Weights of a small GPT-style language model, trained from scratch on English Wikipedia.
Architecture: LayerNorm before each block, learned positions, biases, tied embeddings, normalized queries and keys.
Each number is 128 + 32 x the weight over its row's rms, rounded and kept within 0 to 255. Layers, rows and columns count from 0. Numbers have three digits each. The size before them is the row's rms in percent of the matrix's.

# down: layer 11 MLP down (transposed), 640x160, rms 0.0537, rows 560-639, columns 40-79
# up: layer 11 MLP up, 640x160, rms 0.0535, rows 561-639, columns 40-79
down560 096:102117090092147107092093085077136184168078166083087124139176141168096158170115159134137125101178079158130164167135136111
up561 084:194133129070117148119187132134126120153103167099191170124109117094129123119160132117190137148135182153145154079149185152
down561 088:112098166184113161158115176145140133059151129098112140119119147153150153120082106134133111120160095120151149113092117075
up562 071:103216112151118171098101205104132167063106125100144138138127117130098085114093154119136100117182071154135160103088087121
down562 074:098105163144104116168134101236111134167120160173117070158117103151149156108186073144182126124126189104129145125122145111
up563 084:193131115100082215128142179142117077122110139049161108129103084098085112123196117104143155151108125113154168106162148137
down563 076:069096060158122071114119143097150138127133121158123154139135098149149054148126149121101113135093134102077144199105120154
up564 110:150099125117100182126141120128120105056160173113157099108141148106137141106145144108092148128197129116134116131153149199
down564 110:098123113109096107104176097093127060073158108131154083123140162138169145143109127145148174090157108167093101116158209110
up565 071:133142157123176142126120123079146121109136152122106107078106110104114191121109151125097145093114116121117175128130179153
down565 071:088091183142128115119089062197167154153094123108110140156156142161117106048131137105129118110107103098064082115145122120
up566 117:115136138130142148082141166119123136111149133157102124145109095143036126150186123119078151117152142153183089138111104124
down566 125:081168131135118140125089121090174147078180156106085123171160135212129116107145162102140094083089074142130138144095102085
up567 089:170083157122100118188143153113131069124163158129142179117075154115117134128156139125103127133152119156128093123163151146
down567 080:128149147137136106115075098122046162150153125157132160146108094147127120115133121133174127133093165159099116128111071118
up568 113:109117179143115130102118164090111144074122134140139122079159158103084092168093144106056162180159161127199159140136136117
down568 111:147129135145135102085171143170134175066120164168216100089100151157160064082080120111122158127145115117153111141077134091
up569 103:148108146119180172104129131143097153146164066082191156090153117114124092168072103103058167105168139116098112076186115134
down569 111:100068168154142139121095101162095118132163119099193127105149128094092084087122100128104178098124140139125095115127152106
up570 088:152111180098148160063143123038102144167143128128188147112080135088094072148131187109160141133145139134158098092109111108
down570 104:107118190111134131106141166000046093165161084103200135125146128101098080141112165135181158171127122151124095145127115090
up571 083:100163136152127157134159122149083139152141127086136039121130134143089147169131085130123149074162055112124084160176130132
down571 088:088134129105107147110122114133111120153124122105108091065148156063103157199150162129076183125156124093141161082107149175
up572 091:086114180142146156089120189104102151125110114123167111125101137094089046154124143133091114120147095084148140110113112147
down572 110:149161084104135152137127146063024122123139166088181102117122121121104093191118125133134139160101138122106089183111094135
up573 097:115145159164132154122170160152075131115192157118107105105077040069162142113117166132138131138157121141116076153155127141
down573 097:054156169126135173109122109132124146058185154178106132130130144153182069157127130118126137056164097127115134116122130163
up574 094:149089146140142152125166127130116080147128144147187104113179161098144149109088116123153114072134098061139154125094119115
down574 093:142135172124106077157130070138141113130170136109144070093121132145193174153106141151108183093131093075119091091094134142
up575 112:170184139092122141123137134108111097157112204057093176139146130114150159139168102133188172084177089116103129121120120134
down575 133:110180167115153152168144091127133113117104143134142110120151161049121140108117130135142163098137089107112111149182151118
up576 128:119207143122119134117154214104090163107170119138178126096088128072077126151134104118098172174122117131124081149104078085
down576 153:141110115071135195157092180156103129141158151098140187083092131099117131184129136147099155115131122080127112135138072060
up577 099:169096150151106141125150138124080109154162159095148116075141116091099115182201145099095178125155107093130119171170093108
down577 114:076123176173110125125153140067094117175131193151108089064106147121044086146163152109081144152149079130131095149141116134
up578 095:125139171133101136122125142113090122113136147137195147127174102120156108093110135120117108113159093094125192067156092164
down578 096:159099193124122094146154131130170135130104139096143159119204075135134109079099129115160163177103179095198129120065139150
up579 086:142137080164169105148163141168154144111150130155133119136120119092115151126242157104177144129118110135184128138153142150
down579 096:129138116114082092100105139075103081129099114132117121155094142128124144121027131117118131083134114114104074168137160143
up580 094:189146179077092168100135159100128141133106127135108146117108102078161090094104132120168143122145101089130128086129097171
down580 093:101117093133087118085109195117142114179065114086117158163108093127135148046123142131148150118121137136142112190194141137
up581 098:113117103081116151107119101036139105101032195150113165110131121122083110124060171139149155190133144076137120082165048167
down581 108:158127103127106089126142121162168107110149077044075116116182085143130122048168161140105098117142080142126176122156144115
up582 080:159117081140131158113161114115155127085051145109123151111135109132154119151073169129169095078103147099186122086110132127
down582 084:165127133141112146125147075153230157169179149153108104119076105150121164130149112115164114153117150213144162120036126131
up583 110:085130113117152172096112162130075087094125197102114106110114081110093140183133119115197156160189117123130111143160114158
down583 105:136069167141110089125098126117128089162127176126128112121090171106138157058104110114181121135095093099104134140191110099
up584 089:126163184091154146129110142095099162111103097110156158174153126136136127209118150124052180162143137142061083111107065145
down584 082:149121121143104134171087127160090105128138117091136098106159139113077113122151075118125086107116115112214150141147147127
up585 117:099138089126202153100162200114087156115112119128199135144099127104103125144110149111150132112169118077143109079100148166
down585 122:151153205116120110093176162078121132079163135093155080180100070128121117166078151176141132110150076164144146137168152099
up586 112:097109070184118132114170145093103128128147146121121094115149079133145090173124212149101149114135110126102138084102071106
down586 109:130099126157109148095138106132146144125108179136187097151166142085155073125132206139063133158125106141127124074094138138
up587 089:143178160056137109131207127116130104108137105081215202139122098128144107113160131070115100148162166109200130143115159196
down587 099:117169154112120158156145096164154097113114105099157168109146118150159147048126097105086086095113131140191141112178171143
up588 100:095153154097183140074163121092152060115138115140110122127076095098164075116142149133116110176161098098115127146093127154
down588 102:109085128122157121166114139198121101062146092150069114100170153099151128168115087158104160157164136189119108173149134171
up589 081:133077179141148130078123200122065094113162157141133071136133138122091125135078133152157123126118121093122127151128133141
down589 097:138129131147142182088165185079034110113154133072178086114107123088085088148131168114142146157162125094106120144105087164
up590 106:170096095099135143087166214162130156087121086078093147125107141161082119093129134141130072092169104149117129097120115135
down590 123:151191041137207146095181176117076101110181136089097116155110133116114086105151168130098070130117104150125120169181090130
up591 104:187126163116099129132126104105118151108113180096138147123126106130100109144203162109076171105127147085168155111103123116
down591 092:121139135078068148117169141076121152095107133075154072156149121136115113106172143131115181154135160096136154106078178153
up592 095:164128124155095121148118136098150084102101140099126138092161111117108106153095140119135132151104132064113178151166141160
down592 097:065090062098133099104105111114054118115121149169120114137123125136159109135157111124146123165159167168077144158130133165
up593 095:129108188175104134070121111085126140150104152117125060124176132109130068186110157136094172145144148110185107075108133077
down593 081:129175098085119120150060120192086117101108175137135133152120079129097136123154112144199129176169159144088137130156148118
up594 098:194112137093144134096113141123122082136140164086109124118111072160104141134109129137112077138145119143166102154082156132
down594 110:125125089150144152115157127150155090158119161135104138188076151091126105161141089146132114053132129072113144160120136211
up595 098:152093164160119109154143131075083132089192186137112177153091114120136157150079185125077125165120159150180151074124131137
down595 097:117106160109109143126135082155065084154143148089137143114113107135118119069128153106112162194067147139156149116072156143
up596 104:144116109144128161070122120118111155137106195138170103068117169149077143161111120108143138100153056094102125137112124146
down596 083:112116113134107151142138112151136119109138160137145092152093171169099118174091098124121165143114046087129147140131159095
up597 110:169136095157155122140194136121093141150117117123169167141081123147141086181109142090121146091129138115168096120128125131
down597 110:091150136098105107166112074092044097077106134133114166160114115151146114040124139099155094145185103187091139119121091107
up598 098:162134128092157138122131110092129115072120151143181139071036144137146099143156129112142187079096159127129122156190148178
down598 110:103159072147147160145171118111182082095133082082130114155167097114123054122128092118127140143109173116129137137190127143
up599 090:101152140106073115164147161150089173109121166078150205091160164114097085133076164137163118113163160124139123064127153080
down599 079:080127102117108137127125113129099150108191213124093112123120173146151118091116095107139145139130115179142096139168129165
up600 099:124089129129181153107145090133121137130170113081187194058139084100161099161090138111154139145148155140144107101123133138
down600 093:136143073103122116170074101099075152183166073124121130177131161096087149117160120157060128121155127179111070172108128164
up601 100:072129169136123150111170118117100143118087151152145182086132142056084092144149106126169116090152059044141102111125097135
down601 110:123095072143093135083151152043114110154155207140125122054124135122096126162161163125121124166106134104079106155099108141
up602 105:245144127077112116119142136133112135139086111080209199140086139156131104082132159124179090080142131178169150105156119159
down602 113:198145108120156165107127141138133132107158058119117095067165101100133107149090154148109145110090127157118173153108105155
up603 100:106125101079137176109145102042125106123092142127135142049116106120116103110058135114155128231148170114116072104107061115
down603 094:089176137168192099134066098157105087121177145117148075080120080170142153119125113125092133182132135147103135112127085134
up604 099:158195114125128157133162154100154167060110122095165204098152153113082109118131208161097156123099128139108140101092060127
down604 109:099142115138141108082139112129075118086193177108104118120146150143055128083128201134134131171170136138139156096140106124
up605 111:174191114092163109105185125129088116118147111142141158122083156092125102147108159043158161134147155151145112113120078170
down605 100:184123116097155131088149105134113145150103141095102121069120098130157148153166092135103161062147121125100119111190103156
up606 110:164119143057149183126131129106130110101123122083175126088158085094160103185109153103172116154145177110164154074057132147
down606 097:141119085080155168150160135104096115107130163088150170097125069154114083173118150145134133200155111091170087136089105177
up607 107:071104158120147163161136086135113108128124084115135196119137118131116073160055186098166119107132149173118145101065147134
down607 159:120117107130188149093123085105121197141117138152118142132136108095189141174137160158131159116110133162140099130103117156
up608 110:088162127099156157064150082085116122077078095151111156141155057125151096125160133132112126141148078029111083141130099174
down608 104:152114121124215151102154130117061143098210115140072150103122074126166066105126082109121103129152130089100160156150152085
up609 096:178113156079135125135112117119097127138112102132127178148152170141086113165131128129149183178138168150156080115148098125
down609 092:088156130090128126194074179103125128133057108098137195107164161154168111135159177126133103204176110147078160196132111161
up610 096:157118184108152192097146169115086157132136074110165162140149148082129099155151142114137120117149148109109145167120065163
down610 125:099170097149123181135156146114140161129167117073136148091117118046103175161159134127163162116132144124092109124116078146
up611 101:164180189122137141185195173168102140124133160140105114108077101110098099151181139147144143091186131094132087140070130121
down611 115:111157136084164159141214165120122100142138164110135110089142120120118108122163087146113107151131124096110125200106154173
up612 116:141089176086130179145133143121110129067152116132157126128070107143173118122143138108150110147170147134141132108146099159
down612 102:145090088141105127103082112115124126068147092172085140121116129054140107144145116106163101120129146144101151149089169178
up613 119:148079082143131142109188190136095113164160171139187151126117079142142112120125140110122109121150114101151132059169129181
down613 132:186055121129108127126137090143097116150116104115152125106100080096076145072097158097179132171109132088174125110093150146
up614 093:133070127106147122172113156130150119134157061116114093070087102151130146095110121117092105080144164163165167123149135131
down614 098:114146054111153143148136119116169131100129165104111119198154077095117084193167059138161085115151128167079158198133187142
up615 102:146157111166132088158161122077105103139145131075169153093112151167118132130082175127111165153165071092154163105128069123
down615 106:083088109152163119047139107096074134117183086108179089192199122098100113189145139149082112162105136136169130121127120136
up616 092:162105247138154154097122180092103168125171106116193151111129138101085107123106157143148115131137098131147149120126112130
down616 115:143107134116135124085115158137076122133127055117133171086087135062077142136148157151149168148072129160142084130089122129
up617 089:099102128184157095080143116142110091144118169132145134136168136115100148136103114122185146157135091145160134140187134134
down617 073:140157154094185031068115124160121118161119108153119188088169132161205102153129141136094124125153146124094116092165170106
up618 081:167099167186143162084117167097091144120102113088145162098067132091118098135115115136150132117137133086124126091151089156
down618 099:122101131164148182103145136116025151174124166057137132080094130103118115165104139117158196161086110122072127112089074161
up619 090:164145188084067156144130186092121115125193123126121107147119118109149131096105111101132136121132126133182169105177142185
down619 089:142107127140152134117112118147144051164117120138126106126158126136102155058115167109093136169103105118096096139157113117
up620 100:122143130067140091160105112074103104133108140138125154129162128113129110127113138118206182135136096118123167106106047133
down620 096:112134127150091123103119113102164150146179136147076075147146113112103123122124122109095121082074071124134216134204151093
up621 075:153180142145178130103147119121112145087082153093121100124150159116102109173024185166155099123112161106191180194094111076
down621 070:160117157146151118172124105204100103147182171129123107087117111139085182178190119128158092209121174123100125113156122116
up622 110:105123109139146124070182150098105078140124158139147110132154102099120151161139163104149153108157085115133085169165101144
down622 114:134177144094141138057156147171104116165104093166153104156136116142157126125122180138149141168131124143098083138179142121
up623 106:114155107086104188141239120131093143133129143138118091091128108149078047147161153130121145123154078127164164169147130160
down623 095:079186166147117129131145137134138111132144150142170110094053121167163114148170125117088120120123144151167173161096124150
up624 109:175131156122198118173106141093127163126124101107112183176136081131092105163114138117075103098126116168135122135127159114
down624 099:203109191106145104078134167070179154174125074129128144137099213118098142171130167098121139131137135114126134145120176148
up625 117:147142140125167150132175137108102086160116103143169164148071103087104078131127141148125127087128067135121129095110100111
down625 124:144166133095139078164145108030154096114101143092173127091133148105084088099135158112112139130099163102133140114124147202
up626 102:064104126181146179152112134127134153112097127138132078127089149128076093108098146126110113118107165136143122089143149138
down626 101:146113100097171112124146127117216128108079109134110144118130073131146136179134096142103115129109111209091201146130166102
up627 077:137115074152138202095120143131096125121123141041109093101146047118103171189148116118121144187133166143142172144071135143
down627 104:113079178126096101093151093185131122130149144085165142142143133089180125152109122145086131080106067157161110148154116085
up628 095:146133164074158148104123114110103112107123157149155142120073133141126062128130087125138112099145158113162107157073088205
down628 107:084108149096074105113176180117157180112107101132154114131094140085108147110159200132092118117154121169151104067133168089
up629 105:101160133154130114139175141104098107108103087129126184149108136111121102112158140066113130146153133096149110117164149098
down629 083:137103114126127054132135165085082200094133134100114147180085141101120197166097076160139150182158131115110142106121177052
up630 091:151142181124068145143145133093081142133136156133093091120147112162143138111160130124150087099139105127131091145070155047
down630 096:083139070123100126126154142153064132096151181095104127155111128110123116118191121119174049129115155142118119193074154158
up631 109:080183109165163126137206143138091126102121142129116164126122137120098113145169134094123115119172040076177168134161066145
down631 104:100124152142166115102115117118152146060103107094094125116096138142115117107135120108165076135123123112120127135103067136
up632 101:165083143093171144102135164076143142152162127098178201127086078144123127092124110139071125111131170136160173121074123145
down632 113:147115125128114111107116191113203158116118061065108096077103152092096101077149210134132106119153110141167158111070124183
up633 109:108145122126122145114161140129099155127165158131142134129109112112135121127197176100087145117164062074123182144148100124
down633 114:094068136076140111118126105145085185077139178155068138142108125111163125072135154122166069126120134091096153179096111130
up634 102:135143103117143136055153184123153141148093143080122152076111121125115139113138158130177148115145154109167165116061128098
down634 108:096162180130136087133123166137194117115111083176099137137108169161121091115189174121074123105115106193078159094067167119
up635 114:101130145180116156042207124106092153129118159124134096150088138085053124141137132128103102173135049122146146148131122073
down635 118:092079100104144154117141113095177096152093176157135169139114088139143152167116123124178123169097137149080173155063127095
up636 091:173173112075157129164174112084120091139167171128161144125154132083117074153124117127161132135170103069159094113108128171
down636 105:145109140124135153137163135122088062112136128072138160114118105128103080186072165144177136114160091093113110132131102132
up637 088:107145129179192154083189142109073140118119127148208123158089148119070091232153134097099191124172139144122091070181168095
down637 069:105117116095126138136117106124154139099167152101092151090190100156130130114135159135144139142185174123142180155129062181
up638 093:157076132134200155152141176145100104097135111109125160093121085151107134179152112101088152145149109084103121126143123119
down638 109:147129122119156135131186176121060109095161157131173102082073133149133126182161106135097181178148130085091057100178092180
up639 109:108104130147138139115197159070087077130088099088128138135147161124109123152092145137146159154148108098164140077143124098
down639 133:141102163166157080133122140049100134148136115046144138101155121091126168129117170119086163160093157124148115117129081153